Part of a small language model's weights.
Size: 15 layers, 5 heads of 32.
Training: a variant of Muon for these matrices, 8252 steps.
Each number is 128 + 24 x the weight over the matrix's rms, rounded and kept within 0 to 255. Layers, rows and columns count from 0. Numbers have three digits each.

# layer 6 attention query, 160x160, rms 0.0881, rows 0-159, columns 80-159
090125120110126148103157109092145145118116186133109167122151129110095131174146152092154088130153151107146123135145143140132146100110108114157084127116109107110127139149133093150128135138122162134139153152118114098125115164152115145114136081
140116122121168118108126102131152120132091136132113142142123115124111145120115152091158117138157143169120120150115103115099175126124106184154121137118134095119127148145141117149152170140101126132136139126140108094114110131113127140125128101
125142134134126110142143146125139131122132125153140129125099117103139131152116109142135152160156163118117127160142131153127142112105116120111102142119118141119147121126130107151093144150132115117135156111089120102121136136123137113137108129
105110147136182136122139084115144157101086120121140088163145101144123142121125164156145144122185140114113121140136139119087198132120146162129141133144111117149134122124113086133113148148151163128107148171107145148136112155134166163112094130
113133120122128123109148118133140125136120135126151110143107103142131118112112146129128121119126133114136091130139120118126125093127133092107119143121132117124109119138136149128148125148146117117140136132108127135110127137088134119128073132
105123081147071138134117126090080118138126141126097180131098093122113149150131123131096163166117110129108122141109152091143122150138157140144122150134121146126129148138128122071132136104126084078109100130140136116142128111120090135138105123
172140125117136085121144125129125094104097159092161107136182134107153112134148169151151137135141121146150153118134115093150117111152124144121141121151122158150127088111149130147128105121103123103172147129156096127128128169122116115089158094
136079111138104111117113129080132144119146077173130114137156091135129067146118142110111162117083204114155138117126142164168096147106157124142108137135107121144124135120125154107153178173137110123122136124111124114142139134119125138113147131
139121120136120122146125111148122105147143100108140098137114146124144120086129109146101136121076106129133123132127103110118096136146137130112161142136126140143122110121156191118141113145134104135106103119154145141150126108118132114141124154
132114151133130130121141145119121116127116138104123147105121117118139125140148155123162115121146108106151111111127137130131136092127103120153128113131127132141131128149133126137115127115157144142134144131125150109114143140144112114121099113
110150146116123158149122123114125130134160128132152143109153109120095136107112104143110136124110115145151103141124130127106125157100164095099159132151116119136130111102132133115128123113155105125112115118145134131128130118105133150149099172
145168094139106104126132109134139139134140120114130108145104141133094085101098155125128116118132143109130180106157143140123119153139159121141142148140148133102136155057133135136142102152100133110149093139139118155141133152125142116116129134
141152154153159107100127147113143125113098135121120134121133132110108134162126172104137128132158135107114169154141138147133165119110124149166134100139094152113136151096126100166087130133121158113127143123117107077115126168134110108104152122
132134162127152129158116117152162154120130119116130128136115145157105096125136126134149140106123166150127080142105132127136104122155152091097160102120116147121138088095143133088104114163132116065110100131142122125145086102135149117145140172
101087126125126145110145152155104118119134121116095130154130088141098156153116142169137126129135137135171103176132126143123102166097141108132121095161148134090167139134102122115125125125138093136132114150135168107147129118099124162107114118
148140161089125160160084120128127121140126108144091105114131107152100122133140132165125133172112109113124129145123146142107132157109155140109100141130136142131109120098167080140114099122136152158113109168127123136089170121125134136104085118
154119159154129114090105108161126131089105099098166095098114120135117135172129134113165119116118118126117140122119090114128157105159135210113117127103116183123129101099131131114137095118102091119107148130097108143128117086149119134122144080
105172124119130101184133152102155150120135104134114135104110087176171109117128105114149177150130141150108113126138113118136159152111145176113140102119087171127141093111082100094135141104148100096155173129110088098113168143150161126124169161
114140103126136098143132109132136174118161112137124106118151114141138131130145085094097124102149141146137125126156149117112137148109128165153162135118105147098118115125151113110113149121131096110148109114116099141090099113134139163099200094
119150129116093105145115134143134111165106131176108141134102143156116114129128132135141169115160127123125142114115097091132116130137143141142091095163120154156152154150129119079129153153126101123151143124180132127146162094128163161192106129
082125155163071157132153149099150110106130128149131159130126134125111149117155132108155093141110127095159085129125142118146091133143103203155113102165133136128116115081117158109123091153126139121145115093124153096136131141142115136156153131
149127142136104106110144134148128122115155120112145168136152122143111120137168144100129128128117105118110148089166140137115094143125128134133145144146151155126075114112143120166108126127166156089113117128118157093124161108122136053142138121
097157138165134127114109152126139140088134112163136121167155095163134105145135149115144106072111107161105132146170104134113137132119164120110135141117148138127129136146153115114142132120089114133084135139137127149155107088151126105102099166
118134103154144126101133058116119116193098048165143113112099112116118125141128123136151101094127127125168161140069150078094088144095153181152147140079180135099101122153106097159129111094112137120117118110132168137095114124132151094141135138
132093160095103108104160154146104139128153117183123123144138121140110098129099126141120134135107120114125119110112147144115084112149155105161137087106173167154118098139128178130156112085123115145097131116129147139121137126115157157132166082
147121144110136118146151157093113101085157096132144147168114153139157111108115122197129102114132115142119174139122140110152094104171081154136156148112121072108107103138167161141139125139098104088131183120147146133135161154101083161115160141
143153117100114143137140157119149118125094101152134151183119125153152104157152167161130130084142116164119117113139116179145160118128141128118144112167124101138126167167115138142090095107112091104133131157114132120103075133080167149119103136
107123154171142160154164127127148142140132116166093138148128156136104092164122089088115122124139101137141136098121177115069142132158132105096107130120147152140113150116123164151120061116125108133129161104150123128109118169146162133133083169
126086103160111157123170133148101110137147147106128110105148142131105119131139067122130094131131139092118165153115097171102149153111137106099138113142103160138144135083119131186129124163114134156089119104112151139142133131164138134130157137
139134102145111114158147126146139137160137097137151103120122123109141127110121160129149099093136118123126188108150114109171145139115139125140132123107132102126144084109083084138097073118139159124156134111116152127158135115126114141119118116
117126174131070099165119134158102173137100143136181140142080122136168154148118140115081097121122162161124107137140118111158136171141143117145130144132105139142147149157103108122150135124145134183107142065108097111085138108124129115097125116
075139102098139159140070107137120075129109144160118123114137160134140098134142117116076124127068118117080098145157157154185114108130108115143118152138125103114140141134171112144166129130154148160137144095126152100139121092141150111161186136
144088075114182132117133126125092124102095113114168107092132153137180131138125125134141140094114101085149157093116121157106167114139164119134130111134129146137155136153137113132077143126123118154151127171122144126113132157108087130141198129
129119115111176139124123133126075134128107132105120121112130156144168120168130165106167120131125090126140137121123142164127182101133154139097108130145105118124141149129152081157120152157161090114112134114131176111099134131117075126148124133
133135116152110141122147119143156080131098132123103118114146141138105153121150152125119117138131160156162104114125113121110084132118132147142126171117113122098108116133119126103151104128114130167151155125124109153155125110137180133122112141
126092116128178140128115150114093181121134165128144102190113092139122153157148110115145152121120158131122119134097102095104162126109118113143109116137125106145179160101161148164136103125095141078141122129130123149141121107082153129068154126
075147114118102130101162139145105114150121123116158147087125087120156146131146163124126087129129164142169117112138154136118049177153116141125109139190120132112113128168119087089166135128137163093108112141162142151146130091143153118118088100
128116111110145119134132078101111176121154124146103139038125144096125090121166104165192122124121186108144111145131144115145157119187134151121133101162146113109121135131119109110101137094123134087150085132162153111114093155145140113153124128
090135145128100100089187117146162071144128109126169142090136148147149092095127118103145069133136149121116122152126150120133135154131156131099148125151164147096099122166127128113133156106105111120149144175142104140145139144169140131120144103
175175135133091161198133141134148151160112141149097176081143053092175123130137113111123177093118113082066131169140078086164156134086110198125129140130104110107112136143136129144114129121144169102086122153101142143112165119128170162075155165
130119125104118103163147097172126120146138119132107148131126083128133152109061119141091127139118136133158143149107128147157105165116114110119142120123124128129121118155137133131150118116113103166107122136107158136095138125101107175120145139
097136156129115102151148118147104142158126151128092133103145104133129168130118147085116123196120069189191140109117128130140090119121113100151153133127137114124078148156104131143148102117120107168154137118130130144123122094135137140132129077
139128138088117141102092137135111141084095119147159118143077156118149111136127114131113112089137121135133111135119128144116168070060121154165177156125123133103185114129150140128120108153120132128099111110179090102137117122088164091131158094
136122131128164120129138146096135130109130200114119125114123126131173131171093176111116153087119120128098119113109144145078176127116105142156111097122191130152110149114176082128100137108111116173154144112158143156092160128121133135119127097
127116136120132131155149157130113118141147153146138171116115142160138116141135126074104137149189136101115055098150148139152122108135163146104123120121121124104101161127144137146122114126140149160125103153153153121113121120076146130100137085
165158130137143062114170138086111107106113137113163154134140179167109068121114128163096134142115147095156142120128109167133100140131136104081111158081149145128130151148127174091117153145153130119134127121115123126091121112144143124106140112
151169129118133176116116116111113129173145101130124107165111086124118145160079129113096129140164110144109140117096130143121157136171103124136136117117139143132119127115158156089091139151121131118133113143123120150122103112166125147101112098
114132106130128124126129076126172106154146128093134131125109121146150110136107121130120163091125135159163135127111090121170115102136093151129159121117097143114116157123115112138136118095126140136131163104091142124120167115099105122116137156
144103121105100080123109113164107105163112125140155109149121154124097134095105082108137157090166156113131119161159099152132129089142121155119108151123178142115170072135088142170120137156082114106166164137126114101126118119115097105130146132
106143142168102153164085130107118133133118136149125114127123109152111101139121100112146129094118144145093106086164098140101132158160122108137162162117134145095136119123092150109114115111137114061161112132131088143162110146133155122121147128
148150161147135134124144129143146133145098193127142098130156105146164133099123129109154163170124140147180121133124102097134126129126132128125120140137119112108093222107110138148125088102132103102157133131127147126160152152155146061113153116
164091152140125121184152138109107139163116108125162136128125150114103136165127114154167144148092131106089148126119154146117168136149111075143150135167138104146160122070134109158098159088053115157123126135112141141104098144089148063166125164
124158110106108091153067130129162145131112174130159127113117124096158097116114116090128132142135118167113139158099156107121164104147154109112123141130118185167165126104172101108118058142113088175130132118138107131119113118124124168096117118
143151084153110118171103124111176094057133090165143117199170170085101147147118137143159100104111130152117093130129122091148091094131158185151142178119118116082108126125108131100102150164110142123108116129147117121140131149121168165144137131
123116143120124133119113124133084087118111138116136145137089114167123140134116145153076117153120107150150135131112111093144137123116218120169090105103150115143130136052168102123181145126118106123144098112157127121144140155098085129143101102
101143171115119124100133151143114129100134169149152180133148174143105139161154154124074164163087132122115127134160126128103127112095106094107116092147155108132083120123160154133171146097156114138136081112120152110126150129107169143142105143
146103093125139112164104125084158097130148156126156143144135126135077121136109090144158092109090137097156124205153121161115129120135121143130132085116150145138129147123131096120154123162109101105131127149140178138170132131173119150111092123
144135102110103136061087122132122112137109127141110077159184089134137139121199125089156135121160142105148124088116146150077131146142166106126134184099136115148142138105095137136127125132126132132158152095144154116082113121128094129104128114
087163177115161131171157112151099082141147093130117142132096134126097201091097111132122096107136138133134158066151105144087130186096131107133092152154170088124136141048104094117113170147135116064168112133106152157136130113090131122150142123
120153117141144105132084160108131145162133122141137171139086097099111130091131088102129074099113113080135151136099165151109125147163142070179082133147144128128135162140157119121099142127123136081076139083178149088109122190200130088131144148
109151068090088124120140095116150130129144125128117127163139152153135126135113118133093123116111128130111074148133138111123163127129101119204167133140124100088119119160162167162148072148119166166207116138101131129137077111059146085124152150
126153140105144162143117139098098135137133135108125110151130120118086085141119145140122132053159130098090157115102138110151083164091145166127144084176142108119127092138099074125122131164149136174100091109108105119111110181184135136127112118
117164130123138127123119103119160070124148156107117155113109074124113114125142169156116133093123144133130131121136121151127169156142129112131108142159152125125154094168131124104154181131123106155117143132149132112135143081088134090171116104
135148128153105103141141107067126109117121109130144137132131106118125097111139116105133075138140129119120117126119123129143116145127137104194082102120108099116143101139129191166200125144088100136081132121065128129142115147139121138082152136
099107129151122145126164111125105153134121127130108123133080107136158122133110151122147134156131099102142125126128172152115111145130119167167138107112149108128144122132129087136103121149135134167128131130096125128108148120136125177144115094
128112075135113109127120102124118094126142111117129140095160109119116135150133108128131108131118098137138138159131117093088070102152094101130137139125110098163162102119089128148129127159117108136098122132131122152090114157154128118102119139
151115157150128128109131123143147104112151153132135147114100113117108140159125154112125125157135149103131149114122112136142117107112141146140140138092169141098145129120113134152111135137124136114144117138118086115143124156116161109105115134
123133113099108122116157113115112125085150125128129138114156141124130104143119112119118117135096157130182097111121116121117134121099158079099115135105133083075109110103122179115141116131122140082126117136108128144120074093158122164133130160
090161118126117119138128108160115122153115103153123131159159139108114129109115135137129080105136117141145114145136147120108134121141126153149146134143139121121129147131145127126152147136118144150127097129139112096154122129155138119109133128
143148131118109135154091127123123141092163128103157160132152141149152135138152109158111157197184120111140110135124153123120104128101150136121102118153147152114134111075103110180201150128117082102120086152092128095130135099152100100166142133
105154137143148141168130182107153151117085115095126115144114124123129112142157114092131114133134151153147111141113093127156124131098105120141101133173154140116123161151096145123140141089143161158123092120045119108128102125138135162120143111
133102147157121150052143127083120180103136106162133158144117118155139108163121118131123181125112132152140138104186130105148104127109149155174099136152109104096152129078093112117105075099140126145114106150150112125119156143136119108110080089
173129155113130140129120140120131097113161121098121116128138128156135133130127112096114139135122120147105127134125073105152128134130163095100129152157097134139078100112138170125158125161111111146108130111132146143114139089130125109129136182
119118128106119135157108154125122157144143120114101121134148129144141119127137091124114127130135131111124111080144100136118136138119149101130124131110117129118083129096153134103145102167137131129150124130140119150124118097143138077122112141
155178146102163128138133140125109128133163125159144157133118121086146097151123100103126163148136131094160144143113157156146088154126118097126117111142096179130133120126152112133143107126113127111138135104156100148085135131121129122145125120
156135162095119126125107123180166143105171168112158152126178113134121134113101130133097092151108136099129127090145123147107095094114132125103111159133144152137069189130129116130182133098105112112111128109108135129149136122133096087156142169
134078123131092143111106146121146134139122133065141125106143153183125143091127085144150156131099146166131108109119107124135102139118109119082141142131088134152088095125113107087145108130157110121108168115140139155155148144110105141136104153
114117146101149123086106104071150110166123141163138120146199117154157124145155117134135125138155100159109123150117148133076143125096130168130153115108071112135152104177092124141121136101125125169136140102077148140125133150128130119124116112
113144099153124096133084104104117136150080117097150142119125096097130149114081152104124108092120104136113116132082136133099154101127126150117118109138125150133082101160121156101129123136106097118091096143145123135161092162136135095170135150
124188146140114111160048136102151114161112132137093147089162126142158113138143147119183162138103134077129115064118158138127154118148120099149172108142108088138115153108125122135155084142130160128121108066103165146089119193105141130094128142
109134141109158109169120162132092132094150155109079127114134142145126171114137142089106118140150121125154069146142078091144159074143155158149110091116086123120108131089149162105082170137147132160120116132113117099133130137094204133113078140
177128127123106076102110128119109130166126132107133106167126121120166134096104132097182158145099124114121131117144121134125148131131129173140127125171111089130165112153134117105117133136069082153072100193112129164083134111143131152139139100
093092094094151113127137161133157122153101115179134135138191106096139139065100108112149172100177151131144129144104106141149142130099088108142104120126140093119112155074160111125106156093105140086152151157183140159153105104102099131147158144
130133120148128151140140098121158161135099110099127100162138126166089132100117114100124130128127127147162127119178136139114120120136144145110130134131158148185142080115157116091114096097098129138140102140133110207093112124182117173163133116
122160114183157108116113160122115133135098089153153105107113119134131088115136125092138070116149138168142119089119143115061146085158167101167085159073186135097141109167128113156112113085148163131124125133106107132082161069134176129106173150
143115141100105115080136119098124090141166144132148121093083108137124075137114112155141132113127122149150070141103148132120105067115190098119150128128153146122138154110146169137116111094142164129121106109176125112157137106120114127115106120
118104111111141090146179106154087136106094158163123153168138132168206130114120093132112129113143104125119110163146114150123088092089175122137138120137119100102124137094133119112131115154140109111145118122132144110135154127128141130118152117
119120178136143106177149124157143170087134135138095153087116136129092177121115095141118156135109113137139114119173086109069134114110153135135161136141157147130188136084113119103157150192118097158139137093078128125103141124108141135148140166
123121180146132111118104165162119130126143099095134112134099087121087125070141189124135151096125067118152165129093136127162089145101176170152124165114173104147110140052137132184149172112167122115113146090082101115117119175152130126095134163
148087112105105145098081163138147148125098142154157128110099152140132089148115164144159142157143143099127130167147085147129114140110132125081078128087192153117156137079129161097103118145143105112167135150155178104104137130132135110156120106
130133120173143122114171187140115119124120113114111171110136137132157095124134144079159195144120103107165118112089101132096141117129110133143117163120128088160142107092169141148158151115130109178178143130151156129113159098072141134177126067
122123114150147106159113140112163138134128160153146124134104147200128076149127138093094111138193124123122095151101141126125141135043136140122101106144097145135120114145077104125146102116104159127104102093151151117107098097113118137137148120
129116128141114123118120066142078146133169084170109128069138159123149101086118121123112144108107126126073150152152159127131109158107104113116133097116142122142130099176099123086149152103154167135140134152130117124102184169145182147160150088
113112186147152127080126111151129170129131129106138118112104123133157128137090076134125156134082147083134156119076141115096123130167104118134173098098144163152107139152116097123085128094158149114165144096122118152149111103151180134145138154
076101119137172106095059129049114126102106118128171145140149136125073145152150174117174173102162121132120165108161115104124123129137144115128083100154090141141108108131139123133141109129151123137154143132150126138132099134163136181125145187
131086123104093113093122132101102152135148115134135146111145139086170107124150167110104149161132100137155127141139100159137152171145073114157160161118129214100163119111115118105105088098147094129117122129124153118114109145135097106132127173
134140112141137118079127115135153136150119114156118126115132160136152126141105165134104112128113152123142150106125166119127149129129144125152153138099120117138122107113093128117089102147166121121139122126126133109139121141092157122128172150
126113146130085111167143139113122129127119143112135133134128143140144124150136112116139151130124128154158154115123118149127124155122110107193156133139168109123111120138124115114108156120133148140143143142116118113130088117129148110144111114
157109112119114101122151135132134142132144102147105139136115136122162108113114107146152091110122119094080119123121132114118131096133126151108157112151158125152158145101133109134152097145124140115097157153140131116145165124103114128110122130
151154148099133065124084145118116122131119137153116112152147106124114109107136114134123156095155157078101097121120152134129142114134104134139126104141117133109157152133160179124144079132103130132139140154165110111150162123110178113113195138
072111136158087157144178124153114122167105135082180142124097135099098124109135144152118104141115094172136145138127133134193106133123115089107135106131164118129083131151103087115098161119175182139144111075123179133136098143134051113138133116
120123141161089159081095144141089114104175171131108132124130161106108142144133129117136101134098132165154120110116139137119131161100129146169137152132171105123120149112096104138146170140078140118111110074138144156113116151137144164116143153
125120117150124113179130150113082137156154151142124130082115134070104103145110144149146125169134135113109170126117132126114137104156090179117116131109122163145177136181144177116124139158132099118107124154143144131122117126160121155126119125
114090132145077093091145143118124151129123161113156107133113176121143110117089124115104152088094098154143126146117133142154113116143074132106170067136161107158106155170109133127123139097128127147162147131116143106135118104135099175126131136
111099149152091111138120114147133126126104149079092141159127169169147119181140157134119114146164120158139126146162154128139131138126156099139152125116126155175122144092123140117104141116109074109149157135116129147120140151133150141132134108
150131111152163173106154113135121098136099111136119133132126094086089136130124153142126103115136112159186140126161103133090156129139131117117097128124139126110121146173113162110123133128117127101129119120117115165145124120121153118117132156
131134132157141133158081117141103112118125134124156117131136203150056123118092171153122164129146128138120122144106117137146143135109153122104150150136157113134102135122134109115123153105117119124145168097144177123128052124136072157149103129
122137115086163147144095103132143149109149097135094132078106093137136138119112105148120132170106110087094133151148139141112148112154109121118128107108101108125180108133171142148151113125180100140083150129137113110165106127163162091164121100
105099118152141110104127100166110159132113141107134121146120165146143169145134145156137142127129154148123074143100137129090126115132131102119193187154141068123147177114115157145187150125160153162132129091134137122140097118114135131158141152
147126129141095142111129143103132104152144114138143114109128155148141134165124134122126143139133138123107092118144126158142139109102125092152127133116129136153134111123101146167113116104145114145127122123124126151167149109191122138132116135
153136157112157118151151127071157100133143126093142124156129108119149060114136113112164159119136174115103119145134091119145113110142138069092137101122144113117123153126134180176098142109145125126158110103131095165140108105076112091147118142
067120114119114130122165120138138083103146097104139138142131147197144162139117127128143097153128148203152083124087126137116130176130131122155125174104128089085112104116114174155131150112124103151122141136127146125154111106124079130117125117
115110123110134163162142091143089143122095133140126145164130100132126137181108107143139123111127130151157127101114143124138121096148151151138110111131119130143127135103118126129127121132152134096123110136157147144148099128128126154122112165
097088170115123118157103137149150100133135071118131177167142152096099109124105087120119154122114130125110142129140161156114091156140117122089106130144107171103150143131091137123130136148143133160119106086171111135090104143129097155160052141
109156194143195101126141132112145131116123179111101104130140109122131150091145112111139130115108111131113131073158122154086103100139094116105134122133105105150116148124173141111134106095126159113113118137155118147138184103138087143120141156
105108108140127159141119109123088153102137130102115149165123161154064118165138113098117092134127137131156115119153157169162102187097124132166113124142137148091109111085135100059169155098134119121086091176102108137170128128190122146125108122
111103157103159179138153119104096106138117124076162121143116141111129121138098094157141158146084163130145113120108133146092123140131151123098096102146137147163115126084153149051132108103121110171136119118097092171100167141129152084109126180
130129131124108190095116103141105146150113100100110152145150151124184154131112142153089086190126156129154112129122159116150109136094148148134193126138113115132130126107121132126167113151132171112138118116106152149153126138133106128095123153
118073098135089102100171111119087154118142122151083135111127113104185152153124100097071099155157118140101111124150142116159090119106128107147116126140113130103097141141112115111128095164178108128121186102131141069179108095145132152115154154
126116162128095102134118141130112141114124148127112126138100142075177164117124133114082107137142079146152111103131193142124096184143152143128095163168174115138132129144122072145124184115116102132158125091136124133091179142134151092090139095
113147112128126168111096083119131111109131113134131146125095141181106135115119136114107124141141144111104091111123142147142112131157103130174119119146127146181117083096093102113146142194077134110151149124104162166141122142126096165119163130
107101108131107108151112139102148160068133143145120136109120113171134096114123112110105149109128122112128114156166132104111111087078118143135132108115132114153144113176120157133132082162148124141113101157140114139144074126130138101102117142
073066130119079100178126157097115150141129122129124138110142152146136136178147126104101102150138123147134174129142125078122121132083088129168156129130158115127126098095160124137139110126097142107094159180078108145127131136141113114141158115
180120139139148094106150170139126110125172167126155135194116114161135137137200085140151174147113140103148132128124114110065110114130124120094118125132107110120136160112126122151129119134131171149141152092154126180089162124111125136118141150
176122128125128134161129099121161105159149112101104095122139113102116114154126132077188138134170111184141183138096103134098123148124148113106132137114095182127147141101142116119104107131119110110128129110100156140139130066120100092101173162
130106141119137113125069114152090176097147157140154151087118155134173125131127115119135129145128112102103131139123117108149154128090129135174131122124141135114159167101164132122079095098113152156106177125129159142159118140135106106131092145
160060126162112116136113101099128108147141134117107105157123175124117129104122146129111116088134129161150118163134134134138138084167147156114148087155140146099126104144133137144183155118136147146123137116104121124138107105131108120122137126
094098181112157099107103110147117145189170125124100147138134113140129140104131106157130075140131162116137126067106149096123160109146121127080134106194097101116148116123118153136134119120075097117119158086141138131104190090111082152160143091
134138122121148110133108127112119130104113120103142162146125145116117137133131157104116134104127116143121136084117145162167168123124124126151145112113127127111125127145160136125113144134131110151142099113134114087139107097117107092162104141
154111137100079140151138124164153128147115130157134100110153117181122132121127123095117091134136143166165108144135088092106097157127124118155154177135108130143121101120107157104185158106091108140119116136089113144133141134117159118104161134
126131167127082145127134120160136121119131145141118082125116092141102154123107146113132132148116115179155120127082132120102104143142157129174143146147132133122111123129078175134158120127092124155136103109145121124114132097140166118117123081
118121101131130143130136132128109120168112145163121138122123143148113091119106151069119109115107126138170106133153072141141132135113143158131078184136139155095122109155113152108113148128121129103153121082111091131146161136115146131155098113
092102125151160085171111122134126102117146126164132146171081094104155137152110111146109096111123110089112138167123138140138174116133099192125135089124129136098156147146141078138105095180143134153116147125139113118161146130102139124092114080
147128125119130081178099161127102128084123152137128128141166123115150135130126096140128106134097106135166104147153128117128133120114067135116135068112112150185130124129131121108126135152108119123119095077138124112154159126112091147141108155
096111157165113158132134111111117088134149112143125127156109166132094124146138108109153110125062185135126093154127107106148115138076111141175128098137085129121150157113174103167156141123166164168162150117118135152159134122132086105097129069
135120137152106123124138087149111159130112117134108123119147112147083143130142122103111113167125164145104088131115103141139130142107161133182098127087113137078151093065144138143119106103092130092145092126114120136127159122103204093104188111
113111130145180152125120109143127105123162155110113170100128082147153141109116108136121118153178086159168139137141098144136142154141100126136127139107138143105117103144136106139083134128136069160123111156091124144164098119133098137129091130
151140149107113139126102129123146125135130126158188074133098154104111116114137119162100148067107161104115103135128118123089116132136149143095127122127120113144143130150099166100165104138143146128148124120147114132128140149124145113131125142
124152136096124099105124155118143121131125123143144078156102111145115128144153047165130158107121155084092119112116149135119137110134102143129140104132090112129174098142139130136126065121133146150116140147161080099133134175142141108136145133
129097113095149076214102165120103099085133176140185144204113115107098095145151126177143159105150146102099122137152134070119162125129084127137125073129168122149189103115142113153112094154113133122119136150121105121138126184101131117153156104
130150137084117120149141164100149116121113110120127091124111102140099132130152101119112119100120089133110134144147121145118114144153125164104078098115124171161108104152101072110110083102186128100150150096145148166093136172134099141143094095
120129123114122140128158122121093090143126086136171117159127161183075073118129116128102157135118174151150134141156141104154117107127101115116126118121116076101127130146141161146136078128119124119153143151121134130120141081143107188123119102
115090124132116164136151141133115126116155116135113107153106109189114191149130132140095131110149093139135102125110090105106119134155151112143095164151127161094123147129148125128144138167138134149145131108114160103149164098121111143114132154
139129150132065127132091163164133147144128127107061126165131161096128157115153154098118101119139092128097064101105119098126106124106097134158138120112116111078146138198105140104127099167145130142119133140097111123145077175120143159083139154
098118177136111115131123092116112070095143127163130108087130127107165105078117128110137123127130107125095150121152124123127084154092134127149204138111142120105138150130128151118154088134120086120138129129129103130170120133100102064136122091
144106113167087071186100116134084130108097135146141097167113201156161112129109134141103173128127109135142144132123152140115128133100130168138125145182137151131138115118133156098104147142162150150132150158099117121110112092126127142144134145
125133149143149153119156140153145090092143125098124114151148136122080127131180059133131126105138054117175106123146154144153148114065106123141108125126144132131116142090133128135117133161100148141122081080138163147173102134125098135094127148
123128100140042156110155098140154133080134111113133137129126145189083145141116138149117105126146132146174133142117123138122089115131122083151148157074113113110137075149147089152157135113110130127138147150113147160172132145148153086145111183
129117110131142081110144102137116117083111086143163155081134145120105091127119156159120150153154138135125130144177120124185119112103131106131144144112096123111126124190093142149142133117102151168150138147153150113145122143090208157156130126
151129147136131106146128150140125122131115115136116099121156107143109109158111149176094206152147135113116141117131120149179114115149156087122134155124107185114179144162140148132084120131164073124147108129144126135136092119122128115134109148
090114137159141099108140160142111117163145144113132137166130142088092126179135173105128118143130085130152145142126136053117120117113091145103105119139145147132136101121133182134130063140107163161102165123083104089158153112159115123124156107
127122126147103169146141130181151094135127167127153149107095107103120088131117109128143100126167113145115122126189102099131116135144101082129140141094168103149136175168122208159161147168117143129119127129161084119128116126082144114178106119
159113102126166134131148107109113132123103105136092146128131082106143126145136082111131101099114120095143103168118105128135135123160129181149126143143166107108136123100158154146131128176172124102131068151148182091143128152065128097097071162
133161142170113121062171156134132172151150133090143124147128103125120114156078106104113112078149130138128159119139113116115073107134137093111120096120144151154123127106133112134106173109137159088147152138087160143125111122113150120109116110
116162136126076122095144147133164102202141126136159097086095108112112098133134127102134130182092138124116150135146138114079101126085133114101157161125128125131104123144079133073187156177142128098112123113083152131162123147045111133169112151
161125124119147105196087113129175139116117108142154118152100095157119106128105131138174091105116124101096140174137111076158135138099138100168074118142112126142144137132134118099085092137154113072145135091076153121156124113123107060110145125
158135098182156175120156106168097145143155127105088104140143159073122122073162101106127159100116118059153107103152130110061175104132114108180125138117142096119114146128116159136151168132124123132137144145146152158138203147176174151125136171
137112169167161152148141169080153115141153112095142146117150098149106136119183146117157165156104101127160161121130106169126172143155148079131097093156129166116142124105166116101110108103162143171111080131154115121132129148108136101146125093
146153128161150127190163109118127093130104101145130141160156126117122148135113117127077140066164183092140148107139108105117100114141137146150153127084109154095111129156123126125134197173120146164133073080121105129092114154087124118162167097
143160119144101147100127119154112103125067152126155092128130075098055114144132152093079139131146100146110137107129129101153177123123144153145144128094130128128170129126134089135135140062117171068123137147117147136130153109139158084105188150